Part of a small language model's weights: 8 layers.
Each number is 128 + 24 x the weight over its row's rms, rounded and kept within 0 to 255. Layers, rows and columns count from 0. Numbers have three digits each. The size before them is the row's rms in percent of the matrix's.

# layer 4 attention key, 128x160, rms 0.0736, rows 77-127, columns 96-127
107:092130089119140153110126160123142134085137163109145091114157092112135131149127165082079154165154
106:138151103113122141164160136147137092138086091104130167125158100125150125105148154153167097135124
097:127127156072131147217148106105132105145141130115114137142116092108138080157152155172135146129123
100:104108150149148120139098053099134144126176148126117127153111143122123104154133116102095147144151
086:124100124117128092081111149163090158112109153141127090120190164154102164116143109114118085136108
136:098120162124160121082096094114119144113204129180111130112136126087147115140125145100100144142157
122:088107141119180120077116138117116149129151150176112136120143107095134140157149127068114117127133
099:081101160134136103117144100088129107115161124159135131129147161099112121186113082118119149114127
108:110142155136108132106093100101160160122162125121110122160109148137160125125117136116129178131167
091:158159093121098131120138151152116150109111116117147109116144119187130129084105131129116120102124
108:151137109106108104132101142137097139126154123141118132134176113144096165144133121109142141133106
097:122074124145133118170163128144138194099074131101136099149143168129106115076129113141112129134118
120:145135116112093155149138116136109106176111135078139123115099060156172122120118138121090152128139
103:141118122092143115124148165146109177148144156149151127103159097150152109110122113125097124151113
093:131134127119163115166159137112125099110130122115146137137117112121146082146095105157071140128111
104:155182131097118127083087147135124076159152127159113165111108092135158131175111145130156120126122
089:137149102142082156142147120131138112139142116056144152127129106154128121115075156144133096098129
097:146150126113149157112121133131144091139160117130123144121100086128184108159108135171112167138135
104:090113136118158115144141108125152165126176133142118107138149141124135108133140122129089177158152
099:144105143121163139153123091126134101119150120092101125104079149092157088174139119123136119128129
101:152112171124115123106133196115111140114091136112137103145135120178150127121119131111152100125119
105:144117141119165142115118125164116148114110094089120134134152113163134138144153095153140122126097
108:117168125106117126120125181113100143112125162132148133146186100123149127071144164101112104148106
118:153154104113138121149123129115114087182112092131183101104140103147124147102144130142137092079128
097:137144112112150095095091126137050126112096120133138126118168116110147134129173154114119140102135
098:150144140115148120084095152115076132105129105139110165134132140152122127142113129093116149110116
099:154143102134141132088096143148073116132150175138150121123120102117170150125079152084112115132124
094:153118136148118093185139094140132139162123107166144136134059144100134152135107129169130128106112
086:103140111147141096141100154139099127079143153132132126164152116110105089120141162098091150127133
096:151187133112150146104123166130148137150114118135111144167094087176126137120123125136122165074168
103:130138118145106169126148146135129104096116104099148147137152108149133115095156131104144119166127
077:117107121158153083064097155152090167080108155157128126104137160114121128133145147094093123160127
085:093163100123116115073099157128098106097100108126136141135154152122131137123116143100120104115150
114:158160110151165154107114133137148088098139093154118161146103119149183119126109151159187109114082
092:118165126142126128076092098130117143098115137112131154137129140109116126102103180109100116130152
096:071107109151147125117102117122105131092142127142119125100211120108108135130112148100102101129137
116:175152140108123148184162161155143096142138108138133132098109078151180122153146120177163136132100
076:124133109100100121077126159139099170097108129106149113123157119129087132127109123075079123112119
083:107099101127094151155145139128117084119078101105096129155148140095070108160128132109127075108099
103:097091152154143113129144109102135123090113119180134100149161179090093107141126098098075133142143
096:119094083121152131164149173148108146122079129120132123150197140100074135110124110111132141124143
114:155104148109137136160134149140114121144134150138127117123093082131161106139122096138091132118130
093:142174121122129156121142100110149099157151132082136142125069080119185115120112158157164140138152
102:107138135101111112114108133109124144142183131124115125145171137157119125152142108103133161138142
100:136166155132105107081112127126092116141140148129124142119157120155109175139133138120131052111106
095:079143155119142131105116083130147151128180112168103130124126136086114142126149120100144158161149
115:143139092128106136154134142134124113124086114068116141128119142145106152133114126163148132127138
099:117111141146134131143126117105115150107090138133131106141133160124070152108150130124152139124134
112:148162107120121112101111158157133149132120138124124140131114157166134127104111132175156094122129
093:119127149136135081086079130111111143126167127179114137120151126113107153180148117078091118137108
103:147099121095147091142152183136115127119096141153138154113175141112095131141130107153133108123096
# layer 4 attention query, 128x160, rms 0.0774, rows 78-127, columns 96-127
111:159115138131163149136112117170112118171160132157131128147155106168140084117123182109109167115120
095:167122111144123153146107125187112111147127144122144143156148088127098119109101181116118170153156
102:118160172108131095141144119082116163127100122152120159126107171116114140158095076134158104106110
098:104131147131112122107167127104173118153155128159117142115101155114132154166141077120116107174140
088:115181144165125129153145144136161124116110134095133112108142166114154117150087084135128134113146
105:090138110114147136115114127045167142110147114080113132130120153100141186142125087140125093080131
121:131163136128140127151140135039132145137108131127137088147139178155141188123099080148140127087124
095:166138117145125138160111118134144133120124152118116111116103136132130083145135179126142151147090
105:114108165158071104128161118179127131107116140171123162099103137112113110141117126101131156137113
106:126103142142106127118139133099141142159151164175122188100106126132128113133149116089135063129090
099:122116109081126129099148110165134131124076097146107135129088157116111111136157141130101141149118
123:088097142131112096120099101132152119140171127096136164118079109119137168148130131129123119142164
095:090144155108143116133113134117101138096107115127101163125142156106139102153113081141130144113100
096:118122107105122138135106155111093091129105113089119125152151124095174154157113120145131153112146
106:134096172161148123138097142110131122160180165127140136112159104133135129113089112098141111103093
095:128139133137093147144146156133099122117148130157150106128148085166083124137126178088111151157133
104:106118133134115134142094151133123120134139133074126130153141104105188123114109139145141138116145
099:109131134112115098137157096118133142118115114139118153145069167136141096148128133132124133109114
097:125118088146133110110099107118130141151124132117134140117105122186134101156116136098129131134128
095:125139132117122096142145121103123125121125135138145127157144143080100132121166109155149120124137
118:090117130125128092154137135151123139119120110164142131140151154089136134162131102139146142156132
092:133114113071114158151115154154126112125178158117168103082153115143175110100126145116056153135176
113:103111138173080108131163106092133156101106153127095122147111158116057098115137104100128116168145
109:130119106118098154127110139147149140171123114096148112149117124132181097153127179119094131145147
099:120162157134102109138131126113129106126147129130120111132129137126093116124117122122127124124127
090:083090134148180181096146097130118114101118107145144099143151164159158148113105134104104149131119
099:152107143132123123132120140120116145137133136162142177134137132130078126155159133129172096110109
097:095141116114110117104104151142153141122158172141145098113202123101127128133119132102118124181146
110:140171148155106114127153128113113139065141150098164088117122130120103174132117100109129131132120
109:114105106119190129110065095151126103176155124131121107112116129149175105134142148123083140110132
108:084133105132144121102123145135127139116112118185164124097164117169150122134126158150099136150111
092:144130093148160137122124145163125098138157131138168065109130086127149133121107169112099125153134
093:145103145160134146126167127113119109121128115112128102125114148124155075125122095141151120097105
098:117140119128138152110136122180109128117102147127125116071122139124142071136118167111121137192113
110:137140124135139103137151117149122133139131164144149114120137114172156095148112158115091132133129
115:116114129172092117148127139110151123138142110113136155145152100123140137112143125152142145088144
137:103132111137112123105109121148126120101136128162124126100109137131082144170154147083081149177123
100:114132100104136124096102098128104118137113114178142119128118111135120147159147187087082129160128
089:124202087128128135144174139156131123086067101156153096124138162088140127151122087130121169115140
120:097129132104121073102116114103116133139112127140096161130101147102113144166173115106103113137127
119:111140128115078107117093142118142112124117096059109118135145138107180165121111095157145125092188
105:137083131151173140135130115137153114148171134090132105162129082133157125105103164153129156126165
101:149140138139082126151141130112150148164135164175158150125098163144106113150129119096153108145085
108:120118130147122157129142145102127155139147148159147104102142126183072164134110104086130105136102
094:140174111162147126143153108107182126133152142118158134121103146085141115140133106130156115137145
108:149126108131108114121116114152110129138155138144157124149129093136110119119163174100124107160165
104:149138086126128147110142132136131136112106112142117120146102119121061129099163132112120140146131
128:149113158130159108128135119162096112113127157164135116115145131152125060118096157109124122160080
085:111155123143090147129157157071129149125168116126139146101152140125104169136108045126163073108128
108:110135143108137102097130125103100126123103133141114126153151162123109144127105101132129097107122
# layer 4 attention value, 128x160, rms 0.0543, rows 64-127, columns 96-127
097:118156134091093101139123095152103143179138130115145139152125144096105152114076120145112125122120
094:100157134089132142140131155104153158141126098132132102068144130109142153112097132116139130130124
086:158167169145133126147140091128123134113102062148132165139118155122112109122129142148137099075159
115:141126123150121167144142166143128132071115085108127162157136145105101143117103114141145140148140
080:135161089078126132135090094138136154181128162125182086117159129106098150104175136127132128138136
086:113117095145125171127088193146136163054144155140146138111121118136137163139156108102138150105156
085:106099137136109125131135147124116148131128148123169111101160087114172103144092140097133147118106
085:138119088100118164109155161123120121172125149083159112148115140141110105118107126133134132142128
101:113110125100124080099146120148191101152103079131124169130119155139107109115108114140116114174120
094:092100075137150144111115125152151129131101130131145099081116127108131150162130122117132162162117
094:117146180101156109145129134118081130202124153140154132116170122128130097117149125149128168087129
098:099139109141124101130122087118116116155125143120153122154137110141130091132161147125131113135114
101:103119144123152097114148131107141113128123146117131168091189137130162117125115125125136114160129
095:127154098103120117117104113157149128142158109143085149139085164118090124115164113100130089147126
098:108099159132142130140130102117099141117125163139155114135119112137135117150144137106117106161116
099:122138121164121134117104144102166117093126105149086146089107144134159056134140146121120139114103
090:112119142141124140132108152130130123137103163134118131124163096135067147152102108133131161116148
095:134075168093120145119102149156120087126107118095113101107120132082105206131098118125126133118144
107:107123102070134173119111117143121149161119160122126131082144118103113206140148108152131116101136
102:124115164171114099112115142126121119144138121111140133148083115137151146128128114149129143117120
080:125113107097127150134091148147123156147131139140118095147121122110133113121139149117123164117139
101:121120128076051098113124141155119098145117117115098126125089113147126163143155121145124097135115
093:149129130200177123126148120098127147137140114124167149121142125129141078124136123135118117144094
093:124117129148147141149128115114121124130094086105140143142115127109129093144152122107128129194105
098:127169145105114099105115143087148135102142123136098121150046125166139096123172112125115115130135
095:126147126159151090124148107109121128086137100156143172166095143129166067116070135108114089138115
104:134126104058122113109145115140143090108122099092132105111074133111126165141133127150148065111151
088:137123118123130207133146138144151122128113107097124119129160132096141115142118136105131135109095
082:130196114134129147137132133147114121123111156150132129063114140145118180140161112153122150092115
099:160131114109120080133108125134094126118124145124137127139141124160128184111127132132134125101115
097:144146143154126109147153079093139110120108074138138171172092158127150118119095139152137068150131
095:138143123017121104119133144150138137138137126145119104065123113143113141117168106119138148106155
100:127131154125168095136151082158125099150143149181107115132102135129099182103118127129141119110129
092:105083149096175140117119143126109114127094167134112141101161116114087156134136135131111151120128
090:155105134158161164134127170125126074110115152140068116146134121097101107114126134138111133129090
091:121132158104141162120125120124113158156123157098177100145193122116129088135122121152118163142110
090:071094068146116136134135133155154125112130133102155056140126116129149124124138126115129132194115
092:121075138159100173123138121159085127126145114131128131152095136146147155144098144103107117132124
079:104071096080117139107089138146141139100097137116125101075112117157125169139165131158114157111129
091:139093175163133116102122147101081108137165104147083130181117131128115074120063145111152142097129
105:144129157151134101125085114119092152141146129118103080160104118122123108140142141156105146120109
099:132101147110137144113087115130114177166146111179105138108163111104132147123139121152131160131141
105:166144139127158125141115121117120153132117153085125126145134100149123111139108145152114121120130
098:105155160123106051119122120106132133161128122136122166157089127133154071169159127114131118132119
091:092132138126100137118114125154094145120111117107181138153134127117123090168105122092128123141122
091:120090131137119112114076165131102142098152147130116095159127110150124083099074123143132158169133
103:138091121171168137134166108127135122111109148149147120147181119129109119123083148132115131092131
099:110133076103131089133124157139153120124117157123107126091099141155154176142158121111126116133159
086:129087086164090176129083155170124155107136136111089104094125118131105063144165132134115144140136
087:148124167120131117103138129152133098136132117150125141058189122126149190142164129152135120098141
098:115104126126119155124141141112117126164120139073143095110149080129170105134100150160104146151147
106:122125147117171140144138088125127170112111178133129133127144120102094127101112139128115083100115
090:112070121110150158135164158122142115110114172102159121123128122139107146136114123088126139157151
110:140149156102116142135144135102152121107143107137114168139132140141127123129127156124121096117146
095:146126113112145130124103129118096145131129162103176077122092096132161110150123145098121103183111
085:112130129135094088117155123123145107132113113134172160136123162141175106149164138101142088157110
092:132171134163123126147094103149115169121110128169140141106163121121130158135192104134147143101141
093:092124102133133168133134147111161132130155189118118092140155111128119076114103133136107117114144
097:125154149062128116142133144096116153151140153145169135119162155138126178134141135137121155091129
103:119147096121144188129112138120117147163110162119158078074157123129147170122155133147138161083130
097:133164079137166121126143136129171101138117115126160150105170149098164128081133107137152112131129
100:117127089112178116107113145104170143153143157115143072125111105119139099099148110107140151156122
100:115078070169103198126125180115115146072128129141141133117091123148121115138114118094149153169138
094:151146098098162113148154099110139145149130130148163114132111135097123110116099134152129136128119
# layer 4 attention output (transposed), 128x160, rms 0.0459, rows 64-127, columns 96-127
099:130121136176101144157147150156153132082126137152131157165161116125158124188151166089167135134119
101:131091143143123146169141134103134131070157149130167119150176092137089154110103146108153114102157
087:087148134151095113151138140124133147114117130126155088120181198110150154145122096136131158112143
121:105140127134134091131122131103099104115094117115109145099121139122113141123131118153082149127110
085:148124125161111116137127173144114108105127084167161140138125103101125130165090103105125106060125
084:132130130092181096120124101103145089145106115170116083104124097100089130078134119160118146126084
081:133131116109124157123116114158129150144148129116100127170122045153134132113148189154155095135120
079:164132178151125121142120127122107118149135119137123180093146120096143112143139090141118106120104
109:125115148149106128153129121072109133121130146080146111129097122121118143130146085081132159129126
096:133126182141117138137131133128151148073162126133127116152151098144090145108133159126172095094149
096:143134104103129144110108128133139132138133151140116134122145119136180134136142159104139095157150
087:161128144122147177105122155161133142118126120112115163144111154118097101156103161082152068118162
102:133078092101123167148138117128136138108150125109181098184080131157103131076138156115108174105148
095:133136151133113136116115189083115106132103113115133128122105112140101126156093125105137169097128
094:150121123093115159114104134150137147163168132100125161150122118147121120121141190098151110122133
095:163127162142130158116143100154148122101158164109167104194105143138107158123126121142127090115154
087:145111099145166133103102154107147129094120097104137104120114125171144114131118177150115114109161
093:141143110146101067121131086163138106123154134126128133130138157152133117154154105121131152161147
107:126111140176127104159146150093133156055116103121146125155170128149151116104106119093150142060142
098:156164082150132091106137113113189152115145147171103135101106129154118109159154136091121109176146
087:148143165153135099115127124135133118112107145179105123122164150098132130133122129136138150158121
101:146147151126138141132114106104126165161110127091067133119092106178127090163118146089168111131136
095:113104104108123153124111151134134131127148126102136102161110107135093160096136148118126128121167
099:133117154113123155122144123173124121149158137062163173137104136150065120114125157125130105114132
095:153118148119123101123131105139121109165108160109116128110131148107142108121107115096154138154129
095:106102107106118133122132145139128128163151142110152148145112085136105120130172148120131161155128
097:119149144120091101135122110105129134133163127096102177125138110137161084130126125100173135133119
084:129108148172150153124129111155106150086166100118141160154159127128101148140129122181132091112132
077:111155139073129105143153138148130142119104125119105121111187088118153125128132144115160073111092
100:116150106131119186132135121150157138162121094149104142121093119132116059193103127169103092115120
098:106099109093087108162148130104119140135116137098159118107127150127136129126135123099110181152126
093:158167138116120122159128109083115123152109134119128133099157076130121130138086091116143137115118
086:121133097099127124112142146106115161177094107138145138088109134100102109171129126119128172128130
089:142150103141117125121115094153153136131100158189135107163099119149146143103123123117141130117146
084:114134130137124115121108060183127155120123142156137157104126122110176133132152119128154110183131
085:117114126159126121112135148157146141129164106149122145118121111119164138111153120132143091149141
097:151116168115152182118123139109144117153158103134128161138104149098136103139147110153107105096107
088:130172133137125132123149134167179112170132145166110156174087140158142118140139145155124107103137
081:133173120132153116137148100123136146120131147137130094126131089166107137109126094129153103090142
095:158159109142115103104113142134124164124109163127136088088163132119140158154164152132119157194110
104:136156114147155131130132109151175138167102137175115157118146153123131141183129104125133092154130
097:154121091148127108123133161100151159108152116126152102139159140142152130120101151097116143099165
101:131160103150134126149130102169136117150151130197129178151126163105136119159126092137096080152157
098:140108119112154149121110133108170146124073144107112118122078125132086123115110180080151164163119
086:111126143170097141144143139148150085130093156105085132122123138130125132114137140134154133138110
093:171162132142131099121136098128143132185138167155118135089118142124150141144163110128099107143113
099:089166125090130129142118116170137134121123120147180112156144156096115130111162135147103122129119
097:130115119101138117127111127069132139155115140144126116132094092142141086101115109121128166095102
086:152162149156134116110133131140126142116161132141147141143148137116177163139116113146158083071120
094:096126067119119104123139109125131164099143112111129091181133149155146130100128096130109131095136
095:146136159153115130151151113171144167130170130159126157175155103127183127095148118101177093132132
106:139118112180108135146182129160112148111130151159171135172146137128151157147118121104149131115146
094:136150120098112120133122100152143074150136141136166154146123093107099095078154128130091155127098
112:128114106130106132117145077177109127156159142093151157187135176132163108135128094118111110136119
098:153121130127106139138121140163125146158170133123133167144122099145095102138122180105145070105141
090:108105107121136164136113138082126105104152121091115103130043114149098127079120157120112148117127
092:125124133112167123101102124093138170154103095113097133105142142125151121120097129139128093106127
099:159115146175089109115133117164105108124142125168146160196145107073182120118139075120140094109119
101:123124095107132101131125136127135108149106150159159118121135124131178131132153105122089133142100
114:145130153150124108126114134158141143092112140149121130158204155101138134123101090140154081087142
097:119072147111122146131124119084118121070151106136141108156149143105135147117125103131099132097116
100:160127143119135141136134146100112113117160128156125126109135088094109111111143127135138130147137
102:146137179098158125133113143124123110120149145108095115105121096118137149108135166185103139114093
091:115108130118087102127114151155141101120138145135126187163141130139138126161140100095107144153115
# layer 4 MLP gate, 448x160, rms 0.0749, rows 0-60, columns 96-127
102:160142135117140117128110157150134161142132123115099161111130084089147129152107138110125162152113
107:150180132135145107126134155132130157131147124136110143137122141139124114128088154147119139170142
101:128135076124126103118106105144158109109171129117129094137128136133164166138175162139117127141128
103:119157090170117119117128143125136170123121102131131126121125114114124150149178168118099087150119
092:150111139104113113135139099185108140143138177130108106108120092084110132128090138108128096115131
101:139182140150147127134137141136096166167087100097140085140106135153155121113112149134118145090165
100:163103104145099119108133146178128115099152140149132178130136118118167095143161150085103088175115
099:152130109080140119136143082153106098100140113120092145113103102130129115130135151151122161129147
100:163144139122157106094134171155174158137127129122107161137121106134116140112163147109147125139155
097:104122110155138118134162140151110138094126122140102115118119143088106093139142104108122117108082
100:103128108121145124135118143144081150128129135131108101136058135117095148129145127106133158119146
098:136130170165145111128134103134106123156094075119124135114098140119147109101113150125127164147152
102:081183122116131104150178163101127120151087153147113118105126115163156126097114131137088183171132
103:138146164146083081154142132155127138158104125122131147138128116149108160116127121145122115100124
098:125130101085121137103139094130100100115146127107079160082145129119156125110155136129137120166142
108:101146124117114117097152155095147171142086111123114074114102125149130129116118136138109152152110
095:133113144135144107098166128131137122119137112131136116144139148139082099152096125154119163107122
099:088100131125094178135129114149174143081128104138136118113076145058166142158158120078145099160149
105:124177105111182121121135129158146094113124131136123137130153125142148146105130183172081153154119
100:102121125157106101122121134132117119131112173126139183159168110109139099134090110119121147135133
091:157124122123130135137159155154108114149140118129106134083176101144080174163141128132138174127132
102:164109140099140109119146132133135129126106101093125124133152116106108204137089130134102131109141
108:124132112181123155097156128115154128139102127132127164091147127096126152144125124081171112117134
100:112109115129128090093132137160147092174130103174073138110114141145103105121140128132207125123143
105:120135114090157164154173091142164131163115125137151104093145113102131105167153154135103138157129
105:098100128123167065150162082163154107120130101099153089156080122112143101192137152107133127134135
090:122128083118106142106135135135101142142125114109159129104093114097132114114114182141139111145166
101:098190092164172096088112102135151128108126122122141112143141138117179132187102156113123116144143
098:135136185126111139109103129139154140141093147138122112154127134110150130135145123168083117166150
106:098122120163147163123151097116149136130136118141138123095093132166141161085124180134083143141104
099:118143069115159149145133129143132084139133076153113129166108123090131132140124124108135109116114
100:129118121106128100082124130156149105128124091138120120182136153091098132184086150143145129109140
097:163138105166131127078122113125118168132137103104172133109111116081110110108123145128116132155130
100:096146112150128107115117133148113151114086171153135092137096131153114162095140141151075144157133
105:109105092144131123087146131138140174158121117103144104122127123131128145129143105077135179137121
106:138165141119173107121121110144124142098152077134148130153138135087160163122095148166169161112144
089:139163148094132160121151084152150160115127099106111125095186140125137146152128165166155099120108
102:131170099158149155176151151156172137129125116160138134173131105109145134095123135131115142127147
092:137126171195145120124133105100113147124112081147139136145118118157163133102097173119115075136096
105:112134159122139124107117098109115123106096136127116110152150135157141185146117157156136154160106
108:111147081129115134125107127156134103125102146117157110135094112146148077119098129093120135126155
101:109132105127105071152161141105099160131108107160122121127134142085157140127106129140104111156090
101:149121120177145152142133124091128123145115109101174142144125142148161157111154144117142128118125
098:102112115141147131090128093141112108116109126094137119103127122138110152132130161125074155117187
096:164137117105126119132137129082138121151156145130160143140120098101080162131120142138135109139178
099:105105124115147151144141122121089155120103122139146148100131130111071100117112090097175115148161
099:115099141117094099109156107153138084115158122147129127141055116124124147158142135129149114148149
100:128109097140111123151129160148124063160133158137126139126133135139137118197117131107119134159116
102:129153131087119126157136120176122100120129114125082096116131149127125129172121130150108144117126
101:140138109086094108127114102171125126125136153124194137105121093122106112160077128106114109128121
097:135110113125127119116151125133121119145115081139123147159110126128160135144118129119161129080098
089:143163108127168141119107151129135137115166132166129129133131135099094172107101110150151204142120
103:118208103170128103134144148135163133107111098118091096151146139128087109145115140131076137096139
098:119129130168115141101075104120137138110131164177148192124139117148110122104143122111119118140143
093:105108153117117133113124082114117119106127195072177133111101123122119111132098106148156084145133
100:118108127109125132070151070128129135145106093122114126105095140144167126134151156123133146109137
126:122123149136142135111139082166114149129098086122145118067097128113146130130112153134089141146142
098:111142130132114113136098192072116180117144096137093100098158094119116108156148121129132156117183
107:164088105113138095092148136167125144148149128162126141090106151115124144180130156126111091126098
109:109154168110173114117143103107139158120118107123120132125087144167122111136113159103120114145185
099:110127145147117124105069144183115130149122134128148142131142164131145194149108153112135120119140
# layer 4 MLP up, 448x160, rms 0.0722, rows 0-60, columns 96-127
099:153128134119123143126120117118164142128100164117132097100137149169114130087125075122130184088125
104:085096103137173150099166110111102119130141162152162101074136152106102136141119117127112166122141
099:152173158104077133145079114104082170133090174155169106122119134134115114157144145090106156131169
105:162138159100105137165107116092092118108140132127130160133111113143094105078120153145097180139136
092:097159126150126138115110144113145157092139086127165143135124133136190080146138130131127147123153
098:117114098071128154154101101161144119089141160152116143104123107093115150144138156121123140109089
098:118168125144166133123120100141155120141111080119129105108146111117135141137117129140085079155134
096:184148104144121153137118151146149151195100170119152107165118150105125158161127124128114090096130
105:118124169132142142148161110142095114148164150126167124127111118117117105149116120179149138107126
095:131128100109112184115123101106152155148152173140137114092083138154149182103119177145101149160143
098:140170125124136127154101150127105138080141186112149111152118114107140107139119167139108114127144
097:125177100117126131134112140134110168127104142073146077127130113117149148066160145159151128134129
097:093116139100141152081130155133111117142101110108143121118137124119125147112120099137157095074142
103:121125124122132134119171118173124080124114088112092148146081114133154128086115098125105142110131
095:132168084077122130095141121127139117125168135130125139118138119147183141108190123155180085142116
102:130117153149137115103147127114103117134149104132128126121114119108099159102111094090114107106120
100:194131168106118110107151135107183148190117097103109137110109107105146118137106134119147170096134
101:133130126163117114130137082108141177135078109126146115093111101131137127118093126179077127094101
107:128142103139122144093150105127157162096101156138163159143141141144114106141120142117110100111142
102:155158135111135132124127131114130105128134164139116147155145093125174086102129109134113113136123
098:139098107092115150149117117141168162141112119130121122121114154122121092146138135079133121139138
103:058104084121084100124084115155125118132139138119147091118113141101118128140137105088133130112103
103:121145122110138153140140171119121086163134134097096187119164095144107156093131122105159156176140
100:155133106124117143128174132116113152121143147104139113143129138135154154118136107117111148107136
104:132120144154113140153124102118141120156127131118088121120139117131109179066113094143169105105102
099:136100130093140098161124087124132106134145074156175118126138122089187133132153144099115147125154
098:160091128165111119144135148144161143175123152091122141163132128129157122099138103142123087105118
100:160119155148122121150137121138131134146135136155098166102067133123127114111124160128111129158121
103:159142138135165123083140142109153136155144127166119144158165133143118116116122172121112128096152
097:139132160157107104143145136139165079109109116085149134176104091148172142091143157135073110144138
099:153132138123120124128153084162151150151126143129167150096117116137172101155111134113137095128103
106:100167122138126176129136113137115113181168148126136150120139103122160101157100131146166145109083
101:126140120104134135168092120110128124125135164127118140152178132139113137132113133161098129141144
100:119108143120126134095075134101141151118137131079112127159105126135146120149137135090135093152136
102:093142109141110160097121144102103125119099127146130152157128125124119152100179145101168103116146
105:175093129110118125155097106157115163119124114144154149090100113131122144109165154143146129107129
093:150162135108093128150094144114172141122181130104172113141090114155133153122152108173158113152145
103:137148151125154124082142103141150085179147141167135127128125120168160071158112129091156105103115
095:152141101147124136127125098120126131104175094144149152113176126132104159160101118166144103140135
102:086155129124149097188155138128155144119149135137117106111116124157138160111121129130088138153118
104:130150094116128182095143100085167148117155137149184117129092101170167101096140149122127118090139
101:146111107114127160162132099138108139087145162133152113115164131145100171075160161124132111158096
102:141097120141144104114148124121172096136112131113127123186130121103096086125134103122104141133122
103:149112127121098159127130117114137125129152152100134143124082121189150116076155124145173144119153
098:102123106139193100085132133135107157144115062163145142113155148161167121090100120112167121100111
102:140140168158166148129163123125135131111098106142139119111186124091136118111117116142119137098121
098:113120108135075155104113119092133115114121174127105119123142121170111142149163114144137104151124
099:128146095178150084114139143084125151091140144111153122136167097108116114133150125084154142141137
098:124122118134124132169117097105120139148115112126098137142132107127171129115132108119156087140154
099:102129097135127111168125099125155120113107109119106131095126114108090128153101084156124130103116
101:145138107105127107133150146115164099118180161123124114138095128112118138187184135111136122159113
084:127152117087143143166140135104069111144128135095108129163123126121143114091144125153119118143168
097:140122153113105113145130087115148095149136122123164144135129133140134121112116142111092137089160
100:119148099106121131130160126116142140146069136110148121113166108132133130076109131113118137075123
089:133130166122102097141125145078107110144140113117148113147140137152141121136127123144091166153121
100:092110136165143131104137152089108144107112127120121135152096151146112106123162116131109145149144
120:150134167120159095126162087177126158152088093130157134100082119142146111106114117171142138143104
098:183169099118115096119093143125101133117150131162074130147134101144166121118084138137136116116112
107:095115118155163114135144138123157141123123140128133106119103137127132145123109091145135123100094
099:124111123116110109122130128132123118155101094152129108110115115158123124130134168121112082098153
103:119109168185102142094126122134110120155110148145122100144089121143107127143148126101163140128156
# layer 4 MLP down (transposed), 448x160, rms 0.0692, rows 0-59, columns 96-127
100:128144114138131123095144138121113117130146109090154129133160053107151095103135170093133093112131
105:120090134129129115117148101109130106128134120113104137102150119147113164132096131148152132125142
099:101138112117121099096140111171126128118121088151152123137098143100114115122126150159099116158136
110:098129126132142134140123127133148135072154097139120107176149116153112180142143093157093135163109
091:115119181138117114133124120096123114126140114140137109111135138079063108140132126139145113135083
100:146121140098126155118115148118137182167161115112109098154108110077122124095126163084144140111113
101:105119101118114138148163148118172138153143113073147119137111147105089138137093152111152120170137
093:171168152083162118151116144107132098112178146115129118155132129062129147110184124113120108090093
103:149120106131154168144124151115129141119131166131122126129106176148108139130109136131136126141136
093:110169111114105172134150094121086123096138122135110076114143157094139140139155119137125166137145
100:122124110110154148151122098130094105124135150114116139144151114138146147127147145096110119083123
095:166102138109124152139121103166134139156102081122153098137127110156094130077139155160108104112165
098:108174153151178130129091127132149152131133149131120139152143156131106134106170117085127088101148
102:092140062108117065116137192099116131079133172191125162088153130150126140158113065136120122125129
094:082156130092090127130138146124095144128161177128126123094096093123177150118129157105131122106128
104:140178163151163110113127101126112101065124103136126171101116115128118120130094130112133122101145
098:136115180092127175185116122117112100119140139085132149126148167120157121123147149082135148136128
103:128112128095086150119153121154150133120116125091140079099102169134124127137138152126162158168127
104:129100125160097151161133143104151099152121186131108128147180135123110129111133130130117180143098
102:126115127136100158149150141175138124147125116123152107133119124170132123125086087131096115146117
098:069138147147134129141122129132123150148117087123145145158159153102107155115156106105135118148134
101:143112142147133131122118154120154120129153168107084145138122167123096090104205137135118125125121
104:134155118097174088128077132156112142082104112165154132100145113182126147099146134108141129114122
099:087122126119118055143119127182158139096172141149139115125138120123140091148108131114098133149142
103:180117149100151129133103147158141085140119157154101135136145172123122119170124123125123134088110
099:135118134115137142103109107142136140105148128145179120215125110162112177159168087120135122128131
100:097155166097167115096133100119132110134121084174144102097093157138115157131124123101094134158144
103:077145112123160091133124129131160139131104108130118155158132122117122137205092119151091135131155
105:148128148122087154132135135134151144131136165091139122141124121103161100120132135140094148175154
098:114140131142110079077138123136135153127115096151172139163111092144145168166138164132145122124143
101:097147101134123139140102132109167142161143157112158094094148127121114133055120134160134096157104
107:147116132095120175095095164106117109169138137119118117140140197157111158139100147139158141104138
098:106110171087100126118162112111167127139149106108098121124128118117146154164155114130138134124123
102:156126146127123173141087115106090098142132148127138121128111144112146142139116095164116119109157
105:182190141127149146137102132120147085096102120122127128167141089091117092115137114108146129106124
106:104103145179144101143126106121135132157094060132111169137132107108145122155141091125135100152172
092:136120130121126128176081143165139123132090114083155154156143132121168138161119130109091154163132
105:099119102142132154092156162146153076162081143097106101167145147154128136123155093136121143116170
095:112163106124165126074125150074100137144187128135140102134088082110109133106131095128153135150108
102:103153145123139155134141073135140142156146081151097120102089102138150156096094143194105118138144
095:153111110094135132095120153192145081133140134107108118138106097132126141162123109133086126090099
102:118092138107167123145065099174120107114158121158145148115120129146162141114104109157137158153147
094:118119121050103142111126171157099114168118135139097112101126120172126096146111140137159121127129
102:135112150128113169130100113118213140153153120112082150101110142157108097092135107170127072133108
096:152158137179130088076147114141125152103068109125081079123128130087122080147140095145135147099108
105:106134165127129089132121121148126120165130136105105142119123199161155132141101144144128058129077
100:071103125122113115126118150124092094137164153141139107138155095148146125133117120084155083138123
099:133168139126095111135132114121094108139127114086083112109139154131163117082077153165091131104136
095:092112136117110152101126112126145105098139141136147104140124139116129139156144090114120101122126
103:118159165123128111164111159099102131149162153132124140137094113112102096075159177133113097129122
099:114144128108132119166104135123190154161126122085119104080113143130158132071151112151099168127138
086:166152129127141144144152116128135138113158098137136170113140148103079137132111151092133096136105
097:100162126141129144154116125172095121081073092135209085155095137110095130153091120136133137144159
103:137132096091117150127147147148116112144135118149140157196138124152174160097140100123133193116122
093:135089147111122182129127131101084132162160147142186135144107124117156154154165132154169121130134
104:102126139138119084177140141144126160093100111118162181131116114102139100095124168159100123162123
105:139143109121071106142111122153141109139148138147119159149127076150127103138107124133161130162101
101:148082100109145113096100123090128143135120115116103118129072132124116144162136178146132140115126
113:133127129109149096121170152145164128138126133106101143124124119121128124085112139107105201144125
097:172082132145113135135140130138175105139150136177118100157164146148105117128153102125125117166139